Weights of a small transformer language model: 3 heads of 32.
Each number is 128 + 24 x the weight over its row's rms, rounded and kept within 0 to 255. Layers, rows and columns count from 0. The size above them is the row's rms in percent of the matrix's.

# layer 12 MLP down (transposed), 384x96, rms 0.227, rows 313-383, columns 0-31
size [105 103  94 106  96  98  97 102  94 102  95 104 100 103  96  95  97  97 104  87  90 103  96  98  96 105  98 102  88 100  94 107  95 104 110  95  88 103  95  98 101 112  91 104  94  96  99  98 108 102 102 101 105 101  95  98  92  86 109  98 108 105 107 106  99  91 107 100 102  98 106]
[[153 122 136 137 180 121  95 143 125 156  81 150 139 154 104 126 138 149 130 139 128 102 161 120 163 112 137  79 117 149 139 121]
 [152  94 127 123 130 181 121 124 116 124 152 111 197  89 110 126 130 121 104  79 123 126 152 121 120 106 133 135 104 111 148 138]
 [152 131 118 106 115 154 139 122 127 164  92 143 150 150  82 118  56 118 142 127 138 165  83  96 112 132 132  81 143 126 118 141]
 [141 106 125 120 126 112 135 118  90 123 112  66 161  82  98 102 152 137 104 104 170 125 130  88 123 148 126 122 148 136 104  60]
 [116 124 112 179 135  96 124 113 123 143 149 136 160 122 131 157 106 180 125 119 139 112 129 133 135  85 170 156 126  78 107  75]
 [124 136 115 166 123 125 112 134 135 102 122 157  90 147 113 111 140 106 160 131 112 130 126 166 147 135  88 141 135 124 142 135]
 [162 150 154 149 120 142 133 112 158 138 100 138 108 139 106 131 120 105 138 143 181 143 147 143  89 157 151 155  83 132  91 136]
 [133 123 114 148 154  99 147 120 120 145 126 120 142 164 101 117 109 147 137 177 101 147 164  83 131 104 121 131 140 191 133 123]
 [136  83 163 123 148 141 127 126 117  87 153 138  89 121  97 144 126 128 111 119 160 143 134 132 132 127 102 153 138  82 189  57]
 [126 125 119 117 135 126 126 141 158 132 147 122 130 151  86  93 131 138 144 154 117 155 118 119 156 124 135 123 160 127 112 115]
 [112 165 139 132 134  71 120 147 115 126 143 105 132 140 111 108 164 118 136 151 100 123 128 154 122 137 122 177  99 192 110 171]
 [159  94 138 104 138 168 104 149 149 116 136 149 100 114 130 120 168 106 113  94 135 125 135  92 133 128 105 115  99 158 111 108]
 [134 159 119 117  87 109 121 124 198 131 152 138 127 126 107 156 124 103 134 111 125 147 120 137 121 147 110  88 129 118 117 169]
 [109 138 101 174 147 139  80 150  69 191 146 112 116 143 162 159 171  92 176 141 132 122 130 134 152 142  95  98 102  96 136 103]
 [127 134 161 139 137 120 148 109 140 120 106 148 155  99 111 145 121 113 159  93 111 123 130 186 124 134 110 130  86 112 171 142]
 [120 117 129 137 116 180 151 156 141  81 161 131 163 135 128 144 146 127  78 112 128 140 118 122 133 120 165 149 149 157  60 108]
 [144  92 159  93 153 116 152 160 107 170  86 114 128 165 152 102 135 119  86 163 109 125 110 114 106 132 135 101 113 145 114 159]
 [173 132 163 141 121 160 120 143 113  78 124 102 106  89 160 126 172 138 134 148 110 115 155 109  96 174 103 136 141 186 127 116]
 [139 106  82 105 123  63 118 139 100 147 132  84 127  86 134 114 108 129  93 107 146 122 144  83  87 143 100 121 128 100 153 125]
 [122 199 168 110 142 132 123 109 147 163 153 175 148 166 101 112 135 155 134 155 136 111 110 110 122 160 111 106 137 119 130 172]
 [148 123 110 106 115 134 180 181  79 124 157 157 104 140 114 108 127 175 126 126  96 153 130 169 158  97 116 126 135 104 212 152]
 [133 143 110 127 167 140 149 109 103 110 166 142 119 144 125 140 161 101 132 144 155 134 128 148 116 106 146 134 132  80 148 161]
 [ 78 107 141 113  77 109 128 141 108 125 101 158 163  98 142  96 138 126 163 128 153 139 167 129 125 136 150 111 131 121 126 134]
 [119  99  94 163  88 109 137 120  88 110 119 143  81  72 134 138 118 161 125  74 138 121 106 131 101 158 146 118 150 142 130 127]
 [110 119 130 133 186 133 123 169 142  60 128 117 120  91 123 168 173 120 129 111 135 169  91 136 137 109 121 113 131  97 115 115]
 [142 151  93 129  89 139 159  90 140 166 121 105 134 130  99 135 100 119 116 108 126 148 134 135 129 109 118 170  87 132 150 125]
 [113 121 154  94 125  91 142  86 148 159 101 124 104  97 121 130 145 146 140  95  79 130 143 111  68 124 174 146 146 138 130 127]
 [144 135 156 112  61 120 111 122 125 127 130  84 128 136 120 112  92 180 130 142 162 134 137 153 128 137 118 139 170  97 123 186]
 [132 144 140  99 103 122 131  85 100 153 117 173 155 152 139 131 107 187 121 128 109 155 118  71 124  94 127 106 135 120 118 106]
 [106 132 142 101 137 147 161 164 119 127 163 191 119 145 166 141 126  87 150 170 178 167 132 120 153 145  99  84 138 172 161 143]
 [154 118 132 142 132 167 126 120 149 141 105 157 124 115 135 116 122 133  85  78 116 138  83 130 149 108 153  98  87 158 135  99]
 [126 134 139 120  95 111 141 142 111  93  96  86 137 103 153 172 143 171 146  80 118 116 130 114 120 118 180 157 125 123 122 141]
 [151 123  99 139 141 136 121 154  83 122 132 167 125 138 202 170 123 126  98 139 138 133 108 136 103 129 140 131 127 118 115 136]
 [120 138  81 126 153 126 170 130 115 103 101 143 129 148  77 119 128 113 140 145 182  80 139 132 119 109  85 123 142 139 141 112]
 [141 130  98 157  98 170 139 165 106 121  67 157 137 142 116 120 122 136 120 149 142  84  86  91 144 128 147 143 114 153 116 169]
 [153 141 137 167  91 135 121 132 116 118 123 148  93 176 170 126 106 178 118 129 123 146 128 153 139 126  97 152 133 118 151 119]
 [107 150 115 134 134 126 113 163 130  79 136 134 100 120 127 129 106 111 142 134 125 148 177 134 119 136 119 148 111 169 129 177]
 [115 100 129  96 144 107 106 112 120 101 143 117 118 114 121 113 126 148 168  98 150 147 139 123 144  89 130 139 138  94 134  97]
 [142 101 152 128 164 107 105 114 132 175 141 120 118 141 207 132 164 140  97 140 130 129 135 111 166 138 152 131 118 126 119 115]
 [117 120 156 118 130 149 147 118 104 115 131 134 166 189 105 109 135 106  92 146 133 115 137 167 116 129 153 125 116  97 185 145]
 [137 159 137 102 120 100  98 130 141  97 155 128 138  83 127 121 114 107 160 173 130 134  83 144 102 120 145 138 127 104 134 124]
 [116 137 128  93 118 157 134 119  97 163  71  75 111 171 104 147 105 119 112 126 118 121 141  78 157 116 155 105  70 113  90 133]
 [101 174  89 148  83 150 118 119  97 109 118  96 113 121 144 109 141 146 111 152 112 153 148  91 120 127 104 127 101 134 107 167]
 [156 177 118  82 160 155 138 126 115 143 141 103 135 132 112 141 133 114 164 162  93 154  96 149 131 141 151 105 132 139 151 101]
 [127 147 133 155 146 119 139 185 167 111  82 121 118 148 162 124 103 160 145 153 141 156 146 161 106 138 147 134 151 142  82 101]
 [150 161 129 142 147 127 120 103 165  94 103 190 148 148 121 150 132 146 135 141 127 128 116 130 172 166 152 117 113 128 133 137]
 [113 148 116 135 126 129 146 129 101 150 111 112  92 157  94 153 134 116 149 162 116 119  90 155 163  97  96 119 140 121 120 205]
 [125  56 108 119 129  94 134 148  75 100 147 173 147 125  92 115 124 157 113 144  72  92 133 129 110 125 105 100 151 143 131 146]
 [136 109 168 131 150 149 169 105 123 138 143 103  72 100 152 115 152 160 134 115 119 117  91  98 131 120 119 130 171  91 109 119]
 [128 108 113 120 116  97 154 153 144 114  98 150 137 110 153 106 178 135 147 145 150 122 147 147 130 109 118 147 118 102 168  81]
 [143 183 110 119 121 171 116 109 134 141 141 103  91 115 143 153 140 156 119 136 116 151 128 159 123 124 159 105 128 126 157 123]
 [ 84 150 130  74 151  90 147 138 127 132 167 112 129 123 137  87 122 108 154  86  77 105 118 108 138 142 127 121 138 120 140 141]
 [133  96 111  99 104 163 141 127 156 128 153 151 105 141 130 173 131 151 102 124 156 146 142  99  93 104 142 163 121 154 102  83]
 [118 107 112 116 133  92 151 116 113 131 141 140 102 178 123 136 151 133 166 111 139 123  95 142 110 132 106 154 120 113 166 104]
 [110 110 102 142 166 105 157 137 166 119 110  89 102 125 132 119 159 124 123 107 139 143 112 128  98 133 123 101 117 165 102  90]
 [111 128 122 111 139  98 173 146 120 174 103 105 125 124 132 160  93 170 170 176 141 152 103 170 138 106 141 147 134  96 146 103]
 [143 141  94 137 153 132 132  99 124 155 124  98 175 168 141 126 163 145 171 125 147 163 137 110  99 124 206 131 170 127  98 113]
 [133 129  92 129 168 148 118 131 167 156 165 148 139 111 125 141 145 116  93 121 125 141  95 121 124  94 149 165 139  77 107 199]
 [120 100 112 102 155 116 130 136 163  80 124 123 140 153  96 175 139 144 130  90 113 104 155  77 181 113 129 151 140 112 131 111]
 [100 125 120 126 166 127 119 132 113 121 148 129 156 123 138 114 122 116 158 130 151 157 170 105 127 192 125 146 114 156 102 139]
 [134 144 156 171 125 184 151 142 113 134 169 102 108 110 155 124 132 120 113  71 136 145 105 112 122 121 163 121 117 131 175 156]
 [ 96 114 115 125 103  89 146 135 176 139  80 122 107 168 116 137 136 118 160 127 141 131  84 118 100 143 145 106 153 181 135 113]
 [183 146 110 128 157 179 108 146 108 158 123 129 137 104 105 136 130 143 124 113 131 145 134 150 125 128 140 147 134 171 104 120]
 [102 121 125 123 117 148 122 164 122 116 114 134 143 122 113 116 105 157 158 183 128 161 140 122 112 151  76 103 123 113 124 120]
 [ 79  93 113 157 145 101 114 119 140 127 123 128 115 123 157 138  88  80 122 164 115 159 163  76 100 126 140 124 105  62 131 151]
 [117 139 179 141 136  94 161 127  95 120 110 174 166 104 118 147 116 133 124 146 104 144 100  87 114 191 146  94 179  94 134  85]
 [103 142 116 117 116 116  80  83 130 108 126 125 120 134  96 101 102 110 115 113 154 134 126 122 148  92 114 177 167 134 136 132]
 [144 132  96 156 115 131  97  74 129 118 129 137  99 128  92 117 153 150 159 106 110 127 150  77 120 129 114 133 121 144 114 145]
 [143  95 123 104 181 119 114 117  99 162 153 147 132 107  84 123 105 102 178 102 142 140 132 158 170 139 137 118 114 159 138 112]
 [103 115 127 126 152  85 173 122 112 136 136 104 140 104 168 112  87 136 110 174 118 132 183 122 120 149  92 155 118 114 117  85]
 [141 112 114 133 102  93 132 146 124  93 151 157 122 102 105  89 136 162 114 143 174 138 148 152 118 142 136 143 200 127 162  78]]
# layer 12 MLP up, 384x96, rms 0.222, rows 314-383, columns 0-31
size [106  86 106 106  96  89  90 101 105 101 101  94  99 104  95  95  96  98  98 103 100  98 110 103 105  99  97  86  97  96  99  95 107 103  92 105 111  91  99 101 112  97 104  88  93 101  96 108 100  94  97  94  99  91  93  97 106 112  98  97 102 108 100 100  98  96 107  98 100  98]
[[154 131 170 157 142 117 126 110  96 155 134 115 107 157 111 106 107 163 131  98  95 137 157 138 122 138 122 139 113 119 108 170]
 [108  81 159 103 134 123 119 126 124 134 108 122 148  97  98 153 100 109 157 103  84 156  98 111 161 125 115 168 160 127 184 119]
 [149 120 131 138 112 106 149 128 150 136 126 126 134 162 148 125 105 114 126 153 110 119 150 178 142 114 144 134 125 155 112 122]
 [118 139 158 130 181 161 150 166 121 104 124  97 145 165 144 101 122 127 137 137 121 124 121 132 185 109 115 120 141 112 107 126]
 [ 83  98 134 121 135 133 128 111 131 106 113 162 130 119 136 150 148 140 123 148 118 164 142  75 184 154 109 137  94 146 116 159]
 [176 138 121 130 148 159 157 144 115 130 117 133 196 120 155 152 166 120  87 131 159 118 149 134  89 137 102 156 126 108 128  86]
 [113 108  86 117 157 115 112 172 124 147 117 139  96 120 154 124 141 122 168 141 155  79 123 138 101 127 143 186 158 107 107 110]
 [126 152 142 138 129 111 139 153 124 150 151 144 135 137 123 102 205 118 131 113 106 104 139 199 169 125  93 115 139 106 121 102]
 [136 120 165 119 140 118 107  81 134  67 103 117 179 145 107 132 105 107 139 107 171 125 104 128 114 108 172 142 123 147 131 112]
 [154 147  98 176 210  83  96 135 144 115 134  88 133 153 118 128 120 179 135 120 102  88 104 122 139 154 102 118 126 152 189  95]
 [130 140 114 147 117 107 154 111 165  81 190 123  96 113 109 130 176 152  94 101 120 155 103 130 164  98 167 107 133 109 143 122]
 [103 188 167 103 129 119 141 138 143 136 101 131 155 145 121  82 151 184 160 121 108 106 136 152 142 145 141 131 126 141 145 145]
 [125 114 115 158 124 131 130 127 121 119 131 157 132 116  92 140 130 104 152 132 155 114 120 122 150 179 142 130 149 126 172  68]
 [157  80 134 152 106 142 143 146 103  85 113 162  95 145 125 156 171 149 142 145 116 121 179 132 152 153  92 134 130 112 143 164]
 [129  99 131 141 152 124  68 134 146 176 115 154 126 111 114 151 140 132 121 119 141 122 115  95 164 134 103 139 138 102 128 107]
 [109 134 120 103 111 102 126 138 102 102 149 128  95 107 100 132 109 153 118 154 118 105 120  85 104 168 160 153 159 116  88 123]
 [135  83  63 149  82 112  86 123 132 164 159 143 106 133 165 103 117 136 152 114  83 133 114 116 156 106 137 133 130 118 122  81]
 [148 142 181 165 103 142 118 143 103 122 103 102 142 185 118  99 141 161 125 127 117 136 142 135 149  78 145 142 124 128  99 152]
 [101 107 132 157 117  84 109  96 125 120 132 127 114 113  90  97 128  85 185 112 160 139  91 141 123 113 106 155 129  92  93 158]
 [107  95 108 168 113  79  94  93 164 102 105 135 105 117 146 128 126 189 130 142 115 137 108 140 154 101 125 181 131  88 165 126]
 [106 122 172 100 132 144 100 135 137 165 159 124 150 128 143 164 104  98 151 147 180 113 101 138 179 111 114 104 106 141  88 110]
 [148 125  95 107 128 109  90 134 165 167 121 126 137 174 128 142 110 149 116 136 136 131 139  89 172 123 154 158 115 109 126 152]
 [134 141  90  84 125 105  86 179 109 133 104 117 101  89 115 134 142 103 134 111 131 149 121 149 165  84 154 108 115  89 124 116]
 [140 115 166 107 148 133 130  91 136 138 122 138 152 143 112 121 102 102 113  83  86 133 109 130 157 125 134 171 166  98 113  69]
 [156 163 156 114 124 128  85 174 106 160 122 123 138 107 147 126 153 155 129 133  81 124 166 116  98 129  99 118 120  80  84 127]
 [160 149 130 103 129  76 112 133  83 141  90 110 149 117 101 184 127 137  85  91  59 110 161 158 123 118 152 134 154 141 100 139]
 [119 136 100 151  78 127 130 159 100 156 113 132 120 174  96 160 127 109  90  96 108 100  93 103 147 107 151 115 148 141 100 133]
 [121 149 155 136 138 136 148 102 171 107 144 146 150 135 132  93 128 123 111 110 123  83  63 103 172 103 117 134 118 156 115 126]
 [ 95 110 125 108 133  75 131  91 153 126 111 142 169 182 141 160 124 117 141  90 107 160 202 108 121 116  90 130 147 133 163  92]
 [147 120 103 118 146 108 131  96 131  99 132 150 143 143 127 100 116 118 111 140 145 129 128  84 127 107 125 143 154 142 162  89]
 [107 152 132  63 105 115 101 158 105 103 128 124 135 165 148 140 137 141 145 115 147 135 150 137 101  98 119 136  84 115 142 155]
 [138 134  94 109 154 142 125 143  84 117 112 126 151 104 128 109 153 123  92 149 188 134 136 134 157 141 117 113  60  81 145 134]
 [145 146  75 149 127  98 147 134 122  99 133 124 118 152 122 138 130 184 130 113 172 110 120  84 180 155 136 137 128 136  46 126]
 [121 150 172 185 145 141 116  95 140 108 136 111  88 154 100  83 141 110  86 163 135 140 151  90 159 128 108 115 135 126  96  96]
 [128 107 132 108 139 140 161 139 145 147 158 120  94 101 133 116 115 135  96 110 109 120 122 154 106  91 133 121 110 129 122 165]
 [152 128 134  90 124  86 128 138 142 152 160  94 120 103 110  93 156 125 114 113 116 193  95 177 143 124 133 170 123 150 113 172]
 [134  99 149 100 130 151 129 127 176 143 176 125 135 151 134 157 101  95 136  93 143  96 127 146 146 138 113 129 127 171 141  73]
 [131 134 127 119 100 141 131 109 140  58 146 126 165  85 124 109 161 131 118 116 150 149 114  98 116 133 122 130 150 124 124 135]
 [138 116 120 110 106 117 146 126 111  94 167 119 142 108  83  77 154 149 122 120 130  99 159 115 174 149 164 124 158 144 137 104]
 [159 101 125 116 133 172 161 150 101 158 127 100 106 158 133 132 145 168 139  63  56 104 137 182 135 115 145 106 130 119 152  93]
 [117  86 147 119 145 148 143  92 103 103 134 150 137 127 121 118 172 123 130 136 100 129 145 130 136 133 104 159 166 147 109  94]
 [149 135 121 132 138 138 136 137  75  96 116 175 125 137  93 129 177 152 123 100 126  96 123 132 133 117 164 124 156 129 135 163]
 [112 133 163 157 122 106 117 126 100 115 111 123 122  90 138 145 137 140 125 106 160 117 139 163 145 124 117 130 125 100 133 114]
 [160 145 116 122  84  91 165 117 142 148 124 134 146 162  97 129 159 163  93 156 129 166 167  88 110 163 170 141  74 146 145 121]
 [148 106 158 147 125 103 137 137 132 172 129  99 147 160 110 135 111 106 127 106 121 156  99 107 121 121 150 168 111 142 117  91]
 [144  87 131 154 107  68 138 157 139 110 123 111 113 125 120 163 132 139 139  99 132  82 117 106  99 136 118 150 113 151 184 129]
 [136 122 162 146 112 121 102 145 106 126 172 136  90 131 157  80 137 109 127 106 122 145 156  96 140 153 115 107  64 132 103  76]
 [146 142 103 132  86 115 130 110 101 167 163 139 131 109 103 122 118 109 131 118  97 109 145 110 133 110 128  99 115 137 151  92]
 [ 90 128  78 133 136 152 144  98 122 147 118 128 127 133  81 124 124  83 131 148 110 125 133 118 147  59 139 194 161 143 117 126]
 [101 140 106  87 129 142 105  86 169  99 108 112 147 164 108 104 172 135 120 125 136 114 136 107 155 114  97 166 167 106  59 133]
 [147 155 143 146 119 123 108 151 150 106  92 180 131 128 145 136  99 139 157 163 147 125 189 127 146 128 133 138  90 102 150 100]
 [136 120 171 127 137 127 148 151 128 131 158 149 118 159 163  99 123 120 108 136 154  92 129 102 166 107 113 110 117 107 137 105]
 [139  83 152 138 117 121 162 139 143 141 109 106  87 110 117 117 117 163 146 128 165 116 135 113 108 124 119 166 140 138 132  91]
 [117 121 120 135 133 116 111 138 100 111 163 174 156 130 184 136 120 156 133 177 132 166 130 142 160 129 126 155 120 151 139 122]
 [ 98 152 122 148 104 132 108 109 112 148 185 154  82 101 115 103 151 124 128  87 131 160 157 105 137 151 106  99 124 158  96 131]
 [125 105 140 145  86 118 173 118 123 136 126 112 115 182  77 114 126 182 155 159 128 123  95 141 134 127 134 108 128 159 158 104]
 [123 127 131 137 100 130  72 179 128  88 133 102 147 142  74  59 117 125 141 145 111 124 173 146 134 151 120 126 152 121 141 135]
 [119 138 143 115 113 179 126 154  85 112 122 158 115 118 120 126  93 108 124 128 117 129 147 117 139 206 117 139 119 106  94 129]
 [124 144  86 133  99 120 141 146 167 111 120  89 150 102  96 146 154 111 106 125 173  83 123 134 100 123 142 160 118 137 118 101]
 [118 110 147 138 103 103 122 112 137 110 108  97 112  88 125 116 126 121 124  83 118  95 161 134 138 122 140 115 108 107 160 142]
 [150 114 128 135 117 151 159 136 103  90 104 119 152 122 152 111 142 161 142 144 145 125 163 114 120  98 111 184 114 149  84 103]
 [122 132  99 141 128 139 120 118 143 142 121 112 143 146 109 103 128 138 117 151 117  98 142 113 136 167 116 134 149 114 139 133]
 [146 148 131 146 118 141 170 119 125 128 132  88 146 160 122 110  78 103  96 154 134 147 100 118 165 113  99 117 117 139 105 100]
 [125 138 141 139 157  78 116 121 136 126  80 141 138 113 103 153 123 136 175 116 100 157 144 133 192  97 142 118 151 115 143  88]
 [125  90 158  98  97 112 177 133 149 144  87 125 110 101 131 133 178  99 118 161 108 142 154 136 137  73 129 147 104 153 145 162]
 [118 116  96 109 123 113 160 168 164 127 134 139 118 191  90 130 130 122 126  88 106  81 173 101 155 114 129  90 133 156 135 121]
 [132 137 155 132 126  98 110 118 101  83 136 147  83 126 154 139 146 154 145 134 137 163  95 154 176 117 119 139  91 174 119 136]
 [133 161 125 181  90 110 124 151 131 159 119 147 173 122 125  91 124 141 117 123 127  82 106 147 116 126 136 151 110 132  73  94]
 [166 129 117 115 102 129 163 113 137 148 145 142 143 130 146 148 136 132 153 140  98  80 104  89 103 108 140 116 130 105 152 109]
 [136 105 153 114 149 111 121 138 140 112 100  90 138 155 144 133 132 141 137 113 122 168 145  99 157 101 121 100 118 106  81 148]]